{
  "hidden_act": "squared_relu",
  "positions": "rope",
  "attn_scale": 0.247,
  "bias": "none",
  "parallel_block": false,
  "init": "normal",
  "init_std_up": 0.0768,
  "init_std_down": 0.0768,
  "learning_rate": 0.00411,
  "beta1": 0.9,
  "warmup_steps": 192,
  "schedule": "wsd",
  "decay_fraction": 1.0,
  "final_lr_fraction": 0.0,
  "batch_tokens": [8192, 16384, 32768]
}
Each number is 500 + 50 x the weight over the matrix's rms, rounded and kept within 0 to 999. Layers, rows and columns count from 0. Numbers have three digits each.

# layer 3 attention query, 96x96, rms 0.0544, rows 0-31, columns 0-95
548558428450527382498469447511508383568476463482589506540411450445546548475569483514448541478532519543506406548500523435461546554431442531450523460498488484550502405510602584506516498502508601438517424453504580506496572492561488578440532495473455477487523466464532525496493486427492494540
503507465494560464524462521468472514482482502502439491496505500536523479469524499506517520529460498518529543528523557545521516566535577512531456519522498476471481499492517474546531492502583474500521476521438503472535519536501519504524485534501477422488538543512478512498476593445527456500
483450533485504571548533540523481472444552452505426495498586523558447494508514507553504467583563520515504579456490421493518483486539541477637536519471464594454512529530506509470555469517490460549521555524519478506532530496515511477479480441560502512584484577560459458467525448540525495411
475453495494517504466537462421584503538478443555556497489372454528429580487454549443454510562528491440437506494473442445512498490494497538464547599419532509521498537526531477461480531465470506542478493472530486479505472499499471517537506573477550548505430456491463469504488524407438476456
468571558475519537435504473576533490526437522616516487486465468496440503543472534513509560492537468423452439551476432401441483454447461514522463532518507500538512498530500435505497535403486534605514467406412422488532460470549470497552525525455563514472500383499530522470538538498501573496
491568449487562465469434467451483564554448548483600493523449410407519514530455461447498521402433495453477423532533551473524547523461479510418507410524524497502576422488509496553450519510530519468512473510400558489478453519445526535495555609455493504429600481432544540468495528458511503577
479415427446466536574440469562457515496555492428400561533604618529434468445562477558560419538459497663548534543487527547563473452544462522565434435479551440513461446424544651479484554594485472363444649552521576589457610531418513499459457363420388487484516618518361513517435465515439507474
506489545480460492505480468513458522543581502476488605532546570538541433448534496585573453507522549538493561555484445536572491492511491492592558512457536527473482458483405506491467466469482470516454555551402535607491504508460523435449496548472483542571480506566502421510472397519553587419
456396558552519537568537512521519422533461568427492543567554508461476495493515467531482436525517582594553476447479463548520492471529525591493507450567487517547439504520505636451457574542585497466556514521503534498521536557480519392491509467526470572591485532571485449474508455453482499564
557564554476537452481588516501531564530567518510460417434404449527459504468539515477471481535543468492474502536487440440529493484374415451482546629488496535446607584510396481465550466410481503599556489508463451492544407447463463557566613548454490440499531477571547490448562536484513467436
576509535558601496517583478564540406546525493532527572397462550561455438578522496532495489447459446450420443485426512554512398504380433503484542566410574498431507522458495457526612484391459533531489423430402573565574498544451466573466496600397544397516454471584498630451583483509642509398
575557579566589429390553372507567579450441430564413478445436517521480467522519472488479554475576539501387507596586536524437436646378470487465500491437454467493653453535542421528586482411400545595459471435449509521495470518476509581435541471525463526461461458465415513514475419473535518483
427412609598494518448502585474544535420524446546460463499434455503536534455521504494588494510540544595560514556486508470476533501490498526484481517478477505590457464512473474515517488520480549481554426526523442468494528439533523494458496519522561548436419543450540456524493531504477475486
469442477524576572496488454595478492550566560483617582497507549596538599458489510544568462436506575503486455416552467528439530517504561473583554553507465480431437460528557512524414548500575435390584532590516534605414593515450526455539538527572488567474504377425628431465432520536499459559
483547538556446604579453567476494446512500442514573434556535502421448526544478582507558496435472566489545465478484577451403451555483592583433396439614555506494452523537610414425438504614442500480478572501560604496527434540485421540403557479477563547441473510456568508604431523435481443510
479419497404501600602413447407453399517477423520496539551546477462495581504490479490483493503416494491565540462501524486447555439615576414580423523541508586532442525518578529491394420645491537458475510502567425453488456555569497413553450525592511575424547549496522517525491593538528494447
512532460468473615516412474500534477573497485521448374607484501455550549483471453488541516510503506507569522481433539443510455471513539487493583507598541513482496484538413396530558550485472569486486442460411464572506508483541507509480578503541501496499451521545436510532492488499434551495
512539475439460423482525518507531437505552509437467562444565438456570451496508469601438447459560605440557536570469557512550466463478486550541534500602439513514529384467489522533598528487423491406516525511469564608525549501503527529483528495580482469562484525587425556577575374565512510519
480504512519521473507473548460515590515586566510504515409490589462542510538470459477524463464579485505459505528528432614527446568459542389538471472449470423459502496527452492537480479515532447440417515496495562598504488521394562550515466423524543501460526528507482509470447542469536510614
525452467497477502461575499554544612540494502500430492562520493488474467399606475512543499507530595515485527559463589409481533471615490451600544528453441522437548569499448526464469569469493477524518538508573554504364543503496501568395488547520529514557469525540471370538507454550390469446
565460516566465562512533494450484399469505511487448490439461472506500430479549551575538543518521584468541488531506518541426394487419505490530519512555498569460533448532549487403585451510429568517562481548398502535514531521573560471553416501580511571500530482503544466513541499554497560463
451485456463495485439510533588540541387438569450456447585491401460463563547429413469551453531490517560508482416555442497572482439518510585446496487526559549474558448501486590452479583523541522504440497465585536493482499568492542529454524424407389498459509511521520434399409547497489534568
537496581497521468505464525483560525516459493558590564517481466441462526494534631540513534446537513429563499518485471453432467506534562544488530487432395568594415481547523462439459536477507544525540562500505452419520519466545465431521432594442490597549450472463437480504578528453460551407
558561484455485562552446430407529469515512556493419446500540474445553496492445560579545505451487497511509494475469569532520505408549490519466533501555423493457469542496463448524472425515536537549442488521509413500510411452506450472535455465533532468512493483517567502529542587578484519462
387578501480454563538503468482491496526500521408526477492461516419494521452565513493511562531441571450450515449463480553504445462499489467500459528557530577468522599449548536508599343477533537504378485451483481489583515545555491542480513506510465437394417432476556500563571500614446525446
549553456519518392505448500589430563518537515491536509542589435496560465517444466520508433418433543525517423484536506497520502497574499411535438512572424455466510489403548510496533439586576520546494522512479496496470453551511442493482553462434476616498485483415557555522552542464457503447
554497491546530433507481504553494489519540509463498422501501401541547495562450562610453512482493503462491465535494505487458523490455366520534464573479469510441537475430469485543567434462538530475540421455362476560502395516535494564496576489524505527491486474491487622518526425552501488545
520553496472510494495473526516435475580466552512555502485454537468542493495498448464621540511500499528468572469439479530559570439472556534552518436474473543530551417540502551406515566571523556421540513539565511498519558420445421488545502556434489548475478444499560596520538602524615498512
475506590527539471419523542564501468486479572520551528523432472437545491546446438506522485524546512454545553507476442545495430440480503485557434489551511441515529502445454453528507553494505526550508527544514487543487416457491535516553513501474562555501585520547576456410543473460473492589
484526500475537581414564506472526466486534540480471582482518433584523550498564524497527538486606520471536490496447497501500485551569538484557537559539520542491578519520508514477560565503408484511499527549421489470484536481529529484555439500573552480466495465581507470508585489476519416421
474455467491514517527578548429536386489544519527539536431543554558411465422587543510489617468469505550499538406538470491493504484528507525454475419525381527452496558567475465462443481540554375491509504541654435485545537523433552542563455427536539485452420560441419473631522448501459426486
480484476499508455444482455562486452492434472578497504526502514463419426480509498536479538490497437480342469499483483489424378589542455508440521431530520527397513489486473468472533410456500451655557511466511489448502477465543596476438532474520555443426477466465413510441518501475443526438
# layer 3 attention key, 96x96, rms 0.0539, rows 0-31, columns 0-95
500451526466474457522547521408470512497453530529527451511516468508493437584426527504488481486497518438448465540474515553506502499484561551451429567440520489419532504492545476589520540476490547550525467515462447543544450530498496498496536527538514475439493431519504547507449504516471456500
527538458474505469497582546517518526462505495430492536553416481477385492537499509472545508504518505514552396540460494517536542461391515488524495532478483472466516474512508425528483443487482474546539460519522470482476432564549554503573552581452498515508524512502518503503533511514480448513
491416515486471557496467467495498522537557419488529452417523483523571585420509503492439456532509461527488563443503501504465483482578456530573561447440511488566451513534504548462468531519610504435448555512597538497484610456533420496449482464533483503489426497447484459505456507547517482491
504549497601478450431558462419463508508458551495488455549472452484506461561466591527494533549452534525458561541471497476466519513349532533609468459512509525443542524480517515477544485480447483484479478545416448443525566494477541473496577502518497499498506530557495518487546509498474448549
535550476474526402504509494543541442485414496529508543537450438536464443482490487547507503479545501449544458563524483472477502565481449493481443490495504500459543491488500517570589546478462510513447507475427530484455471497533487500477495494510542468431524523561494525558536450447452533478
507517543461455459484561593455526445522501549485473496505510451510506477500523559519613407528502523450442475524459585500505516532529532493536454518494463438481494415454446437541551504503415519502510527497477524529425481461502560423479512493470499519435513509596522589454513489505441477495
462453484555463565564431428489409557554549499533457507474536525559483494525534564509459529455521511541499514448482397553458528458533481555567504463462514539520418555457559544485484492519518495506532539501586412432582485482459566559478518540490494532572484506487490494470498539536552522501
495467426482517441531505543569441490576465538494539528532451509474512451535478516510545561482481514541493453534545546492473465487474486438473447483538494465554544501465530484527504565505524476468481557519538488465387490505399507437424462472485474532439497492459442471502514472486543488489
559522557485492572510430444576554438571491490524411452514483492527575507540471538617529532556446496477478420511395457495431472438550475490495466564588552538470440530510450467492534476465497594539546516439429478512606480493559543430522475550573518517459483497483518463484509568443520525454
611584475522553377465561543512512553462493575478513567495426543511494490483542479415482490486536478443419479519529446475540446550428463481483508447429529423438553482519407422561517466387568555469438497443463553605577484480470500605444538581479524392457574492516502523523521478416514463492
531495527502542360521484507493540493484488423437536552455445510562422486395526542466417400526554467430456472488562485414503453541418475507427432575434510491397545418569475513506518531400597551577480514474397568711584438573530524618413557528444457437472598481482408521380497281393468451504
392503413551480511454473496505484496470499469520506507476634508497482479483483475423534443462454502556486578514543524535552523541539543483494504428474479519546533533521570544482475523583464450436437543550523537510409512432466520539472488443460504495483502525499471543478429467442441494523
424637362533513506482470541525497604499443504585541541559607404487506440484476549506470572457517535533470484529439447429390579481507581577521613502487535614549399604467455546478542527536437374493532448576499465416460572471479536491599474534510537562549517503586535571446553552530529533457
516518540469532576581460488553435591517534453536515470525512516491503426496588534514584538538477500485472425464464522557405459444517441483517464488556507560554507561453458511453527516531513446547551444451514458486507435504471532406530472484424543449465543481491490444513540625495577507466
505471539547503588491489510495460514571509513581504462459573425442521510674452516479574519419466497554493450529474655472289579462551473481493525596560451562555478477532555392499478524587452499504498460461569408456521521433515551508466501388475571652521468431350558462562491477487462474510
581511542525511527545491505542442459576523505493457519560456493428491492522499495564481565485441457496542480459457482477403458461525481480531476563521539490500476525531523505463502527436476563589520495488504399406489509443475483469503462534519509555491477462494507526505606557551512521458
537506483549426566564527554528547497457563558535365445447504437507626442499551517488438508500493527472426426485414577459496542461440476460570517546449473510482506506498462447463517522421434482571606488471429502575454470465501496509486553582431524581553430519595516558498578405484466511496
426501435466523495519487518419514606456481469453518497483543423570533478431400468494485373560504496471499487575573536445572456527499467526451461433396569523480522418518562476487523530562576390459502534514514567584429509567489531588479516521472447482547486507496453540556453498522552495552
533479501462413547454560538522455486444490491425525467545556462505460554492562439477537345572522574565450554450586476624512465523548501495511436490430541506628497517485576505542501438461542404442592505560549533495458518589433495462545461439454493555525498461497443513495495515492495598503
423478486508449517521513420466424559478576517444497512484480526431518409547483602512508451477569504522503591442527504494623520515543563496538434443440464455345562576408527476486546527526534548435475460518420491570467479493542537529481593445528431375412540578558487530584462533409454490525
467452421454508429485578569518462595528445514459461416535479570434452436447514497462436578614521469471454538552394493493425373511456489428538596384420618520452485548493581544426627444428428450513599397451516549470444460398453495525479500512491474480580555527539463486480663468444560442491
427484486510495506447600493524463528438461479476521482511469477510496505534483502458517615471466493559479423457582504536518481479522529560508551481478548507498514522515508528432425475432580552477539517496567518402523536490487470512512521549442440479484475480539439437504463497491570588551
589535548522474409469451402500502464556401456564458465469505474504494491448510525581551449523592495503483497528510517501381493566577579491517593552505462506485509499504469397488544482577412643496582404526452518574516598456577586464560508542604507589477511502540525604487509435477468429498
487462522585529529561570594484454436612488540618530430579405498436489476491518473510512513577444492482521441492490503522456427441466361469479404528577563492520446548454454401520573484543442477491423412424482497413417469510442526521411651493491513565511513509468466407582637572591568553481
406422559605447539523553437509461500545485514445453433566469527514558431484527489446488633573472473503517485531511445467472512491442424463472416571516469422394564486533449532492474462448575473601508542520462431573483339479486632503492535516481525468544561587533533480495499434653461514407
551547525521543578628557503490476479548457590470517422488568577475584522497509493509545528439440476460473469520506419488430471511399501460513476506486602531465434466397473401427596513527445499546466477531529505470460443425467571519525423519553490413457489461516592473443531499478623480514
573553493450479478534548597493476445498567645546449638438598509665462496415511505523473312560650532390479533553495456472623555535475487500602478471449453522419498428498386569501445582483437432478471584527489564576525507531490439550452489530436514564542531524627397553483501473444486491473
524547577532467474497463553545537505455466460477565346494465415577481515499498466471486497464450478493503450521484562503530456502546459475485561483560474507548419419473505462528513473517433547512590397534579411462439570472488527424442571584495585554404497416407584482560493577540560464431
518470544549538557460499485482614590520456510522487499470445447583616491488557469485385444573535483509473494623600509593487526522426479498571591487470514473594501416604534565471540481494658446489552461537470500488537590448528573485436462540577494544485564533548416378440478448573570462510
471477385572463432404485493493500593462526512417430518525512536397549497517513471581461519520466554551586527514520559566535487531377485451520518491518464560563489428541537580542600473488532472399582588486425524523547576465405489543457520403524542464575538576558544468441555455491448421521
541475423654458524466396421476478360597571443444530458546467470587620521458579595527549624442477566456501431581505433472319400429590514439400496425571460465512454651400486396525513561557540480560535469423464521462455471446441475560492560540583566565404511365546561454494581420512435482496
549501515500527575456395400500509477571573489488463540413493489595493502405500624486437536471487566464533551576558554441362505445539540456523567522584452493507557560487427495474523554456505462520480532467522509521457408443582531460470573540520401513413503494573491455454625379470410499381
# layer 3 attention value, 96x96, rms 0.0538, rows 0-1, columns 0-95
537555550514444491559474511477420448511524465535622588441517474471455496494488466544392469577471405491503436578497499567476480572395540565576413511540486451479509539443503453569562447501479596441401464463462514514551512453477501475505488524406528464475612380454503498441524496488435490604
548482501463486465495432527570465484475562508514419469564512551532486423521467506531512530558545491477495499473565469462471482409592477576503459554464537535474486442473561561406556543486530540508542536438445491493498513563534430436544516483506549491560411514485517510577500408379507557475
# layer 3 attention output (transposed), 96x96, rms 0.0669, rows 0-1, columns 0-95
550517517506433522502538466479455558542420537455520486462449426516565501554445420480456525491482446404447517583484549514569456440476521502476546454570514476502582532547573557544512474559539545410427450525466529519547535428520540526486489468446492520490553497541527528509488507522529547518
534451463499572445509460444580504535476576570540489556582535555506485442514527535575499495557511492541525471424546511502517444520448406520535442566497548552462478554468493539442562506499428501571660638574471505494493444460497455466493478440436573462519454443476357441528518506471575475512